Part of a small language model's weights.
Architecture: rotary positions, no biases in attention or MLP, untied embeddings.
Training: 491M tokens, 7496 steps.
Each number is 128 + 24 x the weight over its row's rms, rounded and kept within 0 to 255. Layers, rows and columns count from 0. Numbers have three digits each. The size before them is the row's rms in percent of the matrix's.

# layer 3 attention output (transposed), 384x384, rms 0.0193, rows 4-11,132-138,260-266, columns 288-383
110:149140121152168133107128143122136095104189107116147100110110127130143153152132150088094143172135143109118135117101101113144150185111088108219146110148144116128181128138171111133105120115131078141146107122130133133108128126160120121141129099093111132129143195093139077140150141094142128125
113:117159157100126130156141107198135143127076148106106104157115162119117091152132144134081086116114131138155092116090136175137156076191086138127135165155146173150092115109124099134187114136137158160146131136135146117155139110125133117096114125151105097147114101136124161115109143111132140096
108:205125167124153108133143102127134139132130133124152101015165113113094131066128134117171113121113099092130127138115155158133143147144146150131087175173111131133120118137150120167153123156125119145139145125118128120128149118166183142102148144137143107158109136093166123129109110112182130105
106:099131140110117139136109129125165108178144098116107162106138148077101151162110127117127155102126130097170105166114133137122137091144105102106137116116137144124129107136118122131134133131165179165119146112107124137136100130185169153128133153141160136136135112154145127106109104093144128139
096:159091086141105084114128136130114106157123133162140117167090171107141072136093147129123116136137154163115138135160143151161101148148146141150101149126083130144148129147105129141147102152128139093147105185152099175074175128129133128146155135107113127105178112117138113121121143143136115116
108:138121124091115149113151087189122108112142132134164095101155146124106136132121144175171153103152133168104131109086163110162139113159134118110147139115136129129146159142123135122107120117131101152134092146121137144102131126144120174169102116137152103172132095130159177131104145132075147152
089:147106129155143141125117106091139121132119050177102127072097117111115092108123156108155145131119172094177111118169167128147149122130094103082059095155137101157120082110100106097102134126157156106141138158119129132122093117120136141126127155113127153090159093110070142142106141106122155131
101:132149096157118131101105123114105124105154136142113131126106108096115063139122099120104162093123128133122143087116162117136132095137147121132118141120142140159147148156093158132111108120135114104142106108151143151174177109089120118111092141113095141141142126116113131118120098124149123132
107:157125137153095138141107179116135148109118108142095131138154117113105140132164125118123134148128097102099146123130167160078152069118168132148087169135127132140122157122160141114139109122089135113148133134152110174137150136114142137133108080121141137099087140108142088145096145171150111097
105:203085161164153082099110137106166099133140173135119122142139140155139143066139114096124106143122092195130153119135132123157114154116099158144089097122135144085166135131141116118143148134135153088121103110154155125076126130173110131143178141117116155145164110090122107140128111141116131112
102:158153132137122110149153105153155127100101112124138166131154160138111162080114068107156114136156081121063150131124132107129107187126141085119135123130129120119155135095180124162110123139131111141111122113108140125148127120111140091131131124130128157141165088112125081144120117162153126128
118:131165086151085095119116141170140143093100117154142156145123134144100113117138140135100119119144068116080120131110161144115137159113140117102124140144121121141148115142150167064159088166134068142102121182105106118132113133136149150144157108125128162113175148093126113102139137100149118144
086:121109117120149143140112140136170112167103125127152159116114117106127133163137121112110144083106154143113094147164112161118100125121135130119142135112073133159069144151114132140141147119120105169126133120106072149148140109114150094131138169160129136125105161155091101118106170108152122154
111:138145176093107126130124160177098146160082164116122131104100138147163115115106119149131107142124137084101097107115126118108121134101119150125132083124120137096122129115114151131155133095139143151154107118105138097124120140124149091103139152126118139097119097130111133113134115074119106137
105:130155122154142145130119113157136124154126120122119119109133138100108151126134135148141130120164120121073152148103173137137115149104120149148120155139124134101117094104106125091147132120110105138159142139102138141145143095131142135073112115151131133112128157144117108104146060159152153108
080:126151109144146123142144146094161140149168093114124169112128145125113150141131158107094108155124113137120106109121128140154186105112094079167134128102181123123142153151154089120124121108153132117134104162134142156067184095138140128119153142149134157157134164098151058133119173147105106131
087:117138128131157145090138169148140141133155148144133089161116134130105129151167131127142111158105113165115134090098129181107145119108173125092112132144096128088104126112085135115109153155091167106118119110136137121097119143150119092127112140141125117062155110130137116132122126129151130133
084:158165135136136114164170109149143156101116141123150133083106129131087161087143114090132117126149059100136114127099118148146148147162094136141125139142110123102159133138114135151133114142126080143130112153133137130160179129107142152126110108148130164100145101109172116141159120121147135123
092:120120139139148139135146132101142119141145118123131146110165140116125139174146109059137137114159101100138134156093121132108139123130094128112178108161124178115142065173118149133109143166150125101088172128091108161124106152135105159167098116108135146138186110120091108112111149137133121173
078:133141137123145139108125159157128090157084135116157142142135117125116076163137147114143104123134125117146101134147141115135114130141118136144136099134111149155132129123124102148126158113164088092117140152121138166151075125113102137124143151119117137107146119138065109141086147120190150123
090:141147133110107114083151164158095103104081119124119052091123094130101099107099128128128139119157112107157110125098086132140137125102147142149108150150136102089112105145115153098092151159108144119109131113087142134136082151169149164141115133130139154130149121127122174132122121105143110146
091:113165128161118145133102150087124112180160128153175143115118149125126125147116118110130164150125095112125096149196167120168138136078126125169051124128124144100184120148111105163091188124134155167126130125151134129148149068131121119132188133136147120158101122124131097167103152191127143132
# layer 3 attention value, 128x384, rms 0.0211, rows 5-11, columns 288-383
102:137120122141120082131099135093099150109119130145127103098081118097105122115086167118100144166134145147105097098123107124159064106088111093116150135121128128124127136125113152124055109134113145098122153147127125140152163113128099155166131141136150109161167183138173112150112139152152139098
096:108108132162088134144113149108118143109136147105151166138117116111159125143113141101097128114151125136134119156152181084133148096112125107130155096083145168115077108161083089126110099128105125131139128138123113112143094116124120142146137147148121149158111146184103140122104103123099164170
108:154113150078125159154133154168099154138123177167088123085083139167114118141141162145093118130145142144137087095140134145138151111140120137085128121180105123129164164120150172128109119080096161149161108116086157111140185154126136143120111181127145137149120130134117111140088151166121117102
086:145113113175166167142158117124129121112115106163144156122138138107123151131149118119152125138115091142089126123132121106139173099168086152174082147122182115129129143160139103166127117118148171146139164092150125090147082150142152128099098104121121151125102089127107158122150125077186116155
103:064073134153134140115134139124151079128143163121130140100096141171150126126140120112111149102098119080115097134152159120124122127159163097138114148099082132104139118126108134138169121137114121117112180171149159129162116144120102103116106124100137133085097116132156153152150157149159062131
097:137121144109136094101095110167153116149157154112091105120095101111163163128156084162115133095129104111104139145119109118133154122138124112124150144136115125170104159108139126126146129140090133132099114128126146096131151148171103135140114126150137145189155109150086114119108134147159132098
104:140105139063108099137131087143150102096090109129120115111113171151174125113151187082101143152111162132145174111142084137146151135139080117140173135084162130137160096139110113139125160194136150155123157110126126139134156157135170155129148157158154124071164135153152140121099111130133062165